Each number is 128 + 32 x the weight over its row's rms, rounded and kept within 0 to 255. Layers, rows and columns count from 0. The size above them is the row's rms in percent of the matrix's.

# layer 4 MLP up, 640x160, rms 0.124, rows 515-554, columns 80-159
size [102 101  98  96 102 102 104  97 101 112  91  87 107  97 109  88 106  92 102  99  93  88 112 106 108 113 103  98 101 114 118 106  93  93  86  97 110 102  83 100]
[[ 92 169  90 109 150 156 181 121 122 123 164 164 184 191 154 164 113  82 105 102 124 165 163 170  27 139  99 100 179  94 121 102 149 172 121 104 123 113 150 110  79  99 140 112 184  60  95 142 151 118 127  94 115 120  94 124 106  94 125  68 153 124  97 157 152 129 178 119 108 106 142 108 147  73 187 117 109 149 146 120]
 [152 129 156  64 130 165 100 119 119  95  95  76 125 159 116 155  73 145 105 175 140 154 148 104 138 102  72 102  79 226 110 149 117  96 120 106 133  99 132 120 183 181 139 175 127 123 139 114 127 191 117 153  86  71  51 151 143 125 122  88 135 152  96 148 152 149 142 116 150 174 146 147 164 124 132  74 155  86 182  95]
 [149 179  92 127 214 152 150 165 112 114 124  82 131  85 127  89  97  85  98 165 100 125  89 143 113 100  93  93 161  88 137 163 147 195 141 122 150 139 146 124 167 222 146 130 124 153 162 149 146 156 191 157  82 118 122  99  74 137 165  93 132 151 160 111 110 144 122 117 114 162 173 144  68 104  81 131 145 160 127 129]
 [134 151  35 114 158 231 140 130 103 118 146 129 112 184  95 139 180 122 159 158  87 149 115 133 139 128 132 113 119 121 150 128 130  55  79 169 152 120 131 117  94 177 135 148 131 119  96 117 164 116 143 154 108  47 108 108 140  18 141 173 144 191 133  93 151 145 150  83 136 110 122 149 148  99 117 140  98 175 159 166]
 [128 133 132 154 122 142 161 135  96 134  90 169 139 130 164 108 159 131 145 192  78  92 155 154 206  96  69 123 112 144 158 169 115 171 114 143 144  83  80 164 116 121 130 153 150 141 106  83 112 102 181 116 112 122 133  85  54 140 136 140 101  82 155 170  99 140 186 149 159 119 185  77 115 159  97  85 152 134 136  99]
 [ 88 174  57 208 167 119 139  85 149 136  95 174 148 157 161 160 111  81  92  96 180 154 146 155  98 159 123 158 133 115 144 144 182 153 134 122 116 169 154 137  77 122  83 115 129 111 110 152 192 130 127 134 103 120 142 111  95 116 169 138 143 137 124 158 156 146 104 152 195 114 132 117 104 101 128 165 118 146 217  85]
 [145 131 109  99 150 118 141 105 124  76 145 110 123 143 136  96  64 140  97 167 165 101 136 139 132 158  76 149 164 140 137 178 149 126 116  93 124 102  82 129 137 190  88 121 183 151 140  89 182 155 166  93 128 119 136 110 126 104 177 143 161 141 170 135 162  92 200 169 172 148 124 123 124 153 132  58 162 145 166 122]
 [177 120 155 121 132 143 183 119  54  94  70 120 178 230 191 183  99 170 141 166  87  90 110 135 148 143  62 152 125 116 129 189 160 114 136 116 169 121 135 147 110 162  82 113 150 132 121  76 135  88 146 115 116 141 122 103 128 113 128 145 182 125 156 130 115 117 156 108 191 142 147 102 161 103  57  80  74 139 157  98]
 [203 139 125  82 157 113  91 141  59 116 126 166 136 138 100 108 159 158  99 150 189 120 141 130 117 109  92  94  80 116 153 144 107  86 119 122 143 135 102 133  95 102 109 192 109 159 129 155 131 146 121 164 102  58 128  81 104 137 204 141 123 191  74 146 108 148 180 157 134 139 147 136 145 140 176 121  81 156 106 112]
 [184 143  59  93 120 185 147  79  93  91  77 122 129 109  96 101 132  98 166 118 144 117 156 159 146 132 155 136 115  97 193 185  92 120 173 152 117 113 104 145  88 164  90 140 209 167 118 109 129 129 158 176 125  98 144 131 138 103 119  88  78 140  94 126  95  96 171 180 109 185 191  87 128 159 148  72 122 160  95 134]
 [149 157  99 132 114  92  97 111 126  77 132 185 154 134 138 160  98 117 215 175 107 110 145 137  54 131  93 185  98  64 133 155 102 132 145  89 147 104 146 147 101 173 179 117 182 139 123  95 121 132 200 110 113  78  51 114 120  65 189 142 118 134 163 204 139 106 206 103  93 132 110 148 165 140 146  55 126 158 137 134]
 [ 48 149 136 154 160  82 217 128 151  85  71  94 114 103  99 124  97 130 111 110 203 116  82 103 170 134 100 134  80 186 109 107 124  82 130 127 128 101 114 171 136 104  92 121 232 129 144 113 175 126 146 108 149 111 155 151 113  62 105 114 129 160 124 129 130 163 162 170 115 157 138 138 117 116 186 135 148 130 138 114]
 [ 94 177  94 133 129 122 147 154 145 129 132 157 144 144 132 155 130 137 135 111 166  64  78 100  88  69  69 134 152 115 143 144 162 152 125 137 102 107 130 191 156  92 119 162 119  86 142 103 152  80 194 156 121 149 106 128 133 105 150  81 140 122 125 141 115 182 148 119 104 117 119  65  80 103 127 134  83 155 117  89]
 [127 129 116 120  83 131 168 139 139  99 141  90 103 128 125 110 102 151 172 148 158  92 107 143 108 100 129 102 138 126 132 160 197 114 135 106 185 109  76 169  79  85 182 159 120 183  83 123 104 140 199 175  95 142 117 104 116 129 139  98 158 166 119 135 105  95 193 115 138 119 141 155  89 111 154 159  74 151  67 126]
 [148 117 112 127 155 112 159  71 101 164  93 145 139 124 151 110 147 105 129 122 165 149 138 198 114 104  93 124 144  73 116 151 149 121 107 122 222 109  97 113 140 101 139 175 128  82  70 120 132 116 150 159 142  41 137  80 126  74 119  76 136 178 143 132  80 132 191 168 178 145 147 167  53 106  79 145 151 134 191 137]
 [ 95 133  99 164 197 132 171 115 108 129 164 120 162 159 152  99 126  99 106 188 154 145 114 164 179  57 151 155 114  74 118  87 122 112  40  99 192  76 145 119 124 186 162 108 136 106 112 128 128 120 142 134 146 136  97  85 112  92 123 132 129 131  55 114 145 169 149 125 154 182 131 173 174 110  97  37 128 141 161  76]
 [145 119 168 152 105 134 103 135 105 158 122  87 127 128 159 180 144 108 119 179 159 126 157  89 155 132 128 113  92 110 128 184 159  55 139 143 167 130 143 136 138 164 196 140 193 146 105  87 118 196 139 124  84 122 135  88  98 128 107  98 128 135 124  77 120 136 211  75 120 138 132 177 118 136 150 124 101 183 117 109]
 [161 119 176 218  97 160  90 119  99  50 116 124 162 128 173 145 128  78 206 128 152 105 130 102 140  87 115  90 146  73 124 173 131  91 108 105 141 100 153  92 146 184 150 160  93 174 106 107 111 161 161 105 118 117  99 117 121  74 127 157 142 132 127 132 161 198 117 107 186 180 131 161 155 126  85  91 127 187 141 123]
 [151 151 115 162 144 152 115 148 142  48  93  73 208 141 142 108 112 100 172 109 131 164  89 145 104 104  90  62 131  83 139 197  79 125 135 120 106 100 166 115 135 190 129 132 106 148 146 140 169 158 144 158  67  89 103  96  99 154 163 119 111 122 175 104 105 172 173  89 115 142 177 111 127 167 157  91 131 119 115  86]
 [100 127  87 141 165 148 170 125 123 111 134 118 117 137  99 143 132 154  95 111 140 150  19 167  96 108 104 105 173 120 105 216 161 108 144  93 192 121 133 116  59  86 123 133 101  49  94 128 189 137 130 146 127 119 124 127 138  95 161 101  98 161  56  98 158 140 150 128 194  76 113 155 109 142  79 143 117 123 143 141]
 [133 148 164 137 108 133 131 120 138  71  99 160 119 177 153 160 103 127 132 114 167 143 131 202 112 124 150 129  80 149 110 189 145 130 146 168 136  86 136 126  82  74 160 148 133  98 129 132  95 130 129 119 125 119  94  80  97 110 137  84 148 128 116 171 154 146  96  65 213  85  93 125 162 127 121 136 101  93 129 124]
 [111 162  77 116 165 165 162 115 121 211 102 138 186 171 163  93 135 116 107 147 169 124 109 159 184 120 153 175 122 191 150 150 100 156 158  64 155 156 117 157 126  82  89 136 142  58  90 141 130 167  84 151 124 126 132 145 115 110 163 129 162  82 159 119 154 198 121 172 130 140 200  83 120 117 129 117 169  67 173 130]
 [122 106 149 139 150 126 143 190 114  92 139 124 154 155 138 188 144 104 144 125 132 174  99 143 161 157  99 135  87 150 162  62 129 169  80  79 172 110 136 165 107 159 137 131 132 133 138 175 172 173 198  62 128 140  49 153  92 132 120  69 178  84 129 156  80 138 164 128 160 158 128 116 152 139 131  59 121 165 120 128]
 [108 123 132 128 191 144 226 149 139 101 119 156 154 155 161  80 136  99 165 121 127 144 102 178 149 115 147  96 117 162 159 137 107 153 123 154 182  69 109  95  64 125 102 126 157  80 100 133 164 150 111 191 135  67  76 117 128  55 125  99 112 171 132 133  94 193 136 142 173 105 120 159 165 149  97 148 119 126 195 160]
 [131 101  96 216 192 130 112 166 127 161 132 152 143 122 130 105 139 123 120 118 103 111 127 161 118  94 133  86 159 113 144 144 149 150  95  57 149 144 134 138 151 137 102 117  91 163  78 149 140 150 128 128 103  94  89 123  63 126 177 180 110 131  63 127  72 167 124 106  98 176 129 143 150  77 160  90 134 142 141 110]
 [188 128 146 182 123 106 175 103 112  70 129 136 168 181 143 143 144 125 118 140  65  63  92 205 120 129  90 145 146 140 116 139 136 173  89  87 159  62 146 122  93  96  92 104 114 153 117 116 119  72 221 147 117 128 104 138  85 130 178  75 167  87 126 135  96 208 161 131 193 132 106 135 120 116  94 137 109 150 151 122]
 [160 160 133 121 131 221 114 133  71 177  82 105 124 130 130  90 103 129 212 144 131 139  96 117  96 102 117 134 112 133 147 136 122 146  89 117 155 137 141 146 157 165 128  98 140 143 171 116  98 127 139 138 130  58  58  93  97 124 158 124 119  91 165  98  74 145 140  69 105 173 194 147 121 111 107 124 153 110 144 186]
 [140 124 147 147 150 105 105 135  83 130 129  89 112 160 102 133 107 109 147 169 109 163  66 141 110 120  98 117 118  96 188 182 147  12 111 140 163 138 177 155 101 138 166 170  82 130 162 112  97 175 167 158  69 128 120  48 112 146 204 130 106 178 127 132 113 130 168  99 141 131 146 144 140 171 189 141  70 140 144 153]
 [132 141 105 132 146 166 132 148 108 143  91 105 189 116 152 147  58 125 113 140 163 112 106 186 129 128 153 145 149 140 135 115 142 102 131 104 179  77 153 115 143 120  96 128 155 152 126 168 137 122  90 104 110 111  94 100  82 110 198  51 137 118  63 128 103 193 110 154 162 187 129 143  56  89 100  92 130 109 137 164]
 [160 116 145 125 122 161 110 139  96 170 126 159 125 112  94 127 123 154 141 152 138 101 138 126 179 140 177 153 120 142 131 122 212 145 102 118 139 168 129 169 149 156 137 111 165 149 102 131 107 189 155  95  85 132  81  94  91 131 117 114 105 127 105  95 135 132 144 148 128 157 132 150  98  97 139  89 155 166 108  90]
 [102 179 117 160 127 141 179 130 129 105 144 145 139 137 104  77 157 145  83 168 153 124 119 129 135  98 110  69 127 142 175 168 210 140 195 108 156 117 122 150  94 144 118 116 111 148 119  86 154 157 107 116  98  95 115 125 119  71 142 142 145 157  99 107 126 127 134 152 172  68 121  66 164 118  81 154  99 115 136 144]
 [110 131 114 102  95 146 110 138 122  87 130 197 193 137 106  64 184 142  99 129 110 115  91 126 114 149 125 171 150  98 194 138 149 125 104 113 114 124 100 183 121 104 147  99 149  88  73 158 156 122 123  62 106 146 128 147 138 142 150  99 118 171  97 156  83 151  98 181 109 134 137 114 112  99 142 128  98 147 154 114]
 [113  80  84  86 135  98 150 108 129  96 120  97 196 117 148 141 152 129 167 215 163 140 183 124 143 130 108 129  98 139  97 117 148 104 132 143 193  70 164 120 150 145 118 139 116 142  96 119 123 107 126 134 118  46 106 180  90 120 136  90 100 160 133 118 115 175 214 101 129 139 130 159 172  95  87 130 102 122 109 187]
 [127 153 108 153 140 198 203 118  89 174 122 146 149 236 161 110 164 116  87 124  57 135 114 186 141 105 184 110  73 140 168 124 109 159 152 117 142 136 108 139 112  95 148 133 141 152  67 149 181 131 136 135 151 103 132 164 124 125  96  75 141 108 102  91  92 130 119 155 133 100 124  67 153 139 158  93  77 123 138 117]
 [122 134  79  97 112 144 135 101 156 124 153 129 142 139 157 183 130  66 165 114 160 130 194 132 135 109 172  95 108 124 121 103 174 154  97  92 164 128  92 113 149 136  99 155 147 124 139  65 198 158 159  93  95  76 133  96  67 124  75 122 119 106 112  97 110 128 161 162 137 121 153 163 109 131  83  94 122 196 172 105]
 [ 83 150 115 156 148 141 187 162 145  85 180 170 190 132 142 162 167 150 169 182 141  87 137 164 118  97  91  63 185  60 106 126 159 153 133 165 131  60 111 153 140 190 145 122 102  92 138 123 111  97  82 137 107  96 107 116  86 117 159  89 123 128 132 160  92 194 133 159 168  91 148 131 149 107  72 151 112 122 147  99]
 [118 129 133 107 152 128 113 164 124 125 106  94 106 135 146 163  97 163 134 204 106  59 142 101 155  96  88 106 167 115 122 116 126  51 129 110 156  95  85 113 101 136  94 110 139 146  85  71 123 126 142  64 151  58 148  98 140  88 133 109 117 140  69  88  35 105 132 145 103 120 148  94 155 127 159 121  82 141 129 128]
 [ 89 147 198 142 147 169 144 168  96 166 136 144 130 201 139 129 116 177  94 135 112 107  77 155 112  49  88 121 157 140 122  98 138 146 108 140 136 110  87 124 134 107 136 120 105  97 138  66 101 120 119 106 108 117  94 111 143 119 129  88 172 101 175 134  99 150 132  97 137  99 141 138 201 128  80 127  83  98 112 147]
 [109 128 120 145 162 144 121 152 151 147  58  58  84 144 180 146  78 105  85 159 163 112 113 139 153 148  97 151 103 161 112 177 141  92 108 150 120 123 144 135  81 127 127 142 163 154 126 147 164 112 157 100 148 124 138  96 132  86  98  88 104 114 142 125 136 111 166 120 132 126 126 157 150 124  88 150 159 150 126 113]
 [115 135 179 115 132 113 131 186 110 100 121 134 135 157 144 187 149 163 157  77 138  56 114 113 135 108 109 118 108 131 140 154 166 129  89 127 168 144 113 158 212  97 149 125 112  96 134  68 134 155 137  83  80 138 121  89  62 140 111 139  90 134 100  87  45 138 128  84  99 151 173 126  79 109  93 201 137 161 171 138]]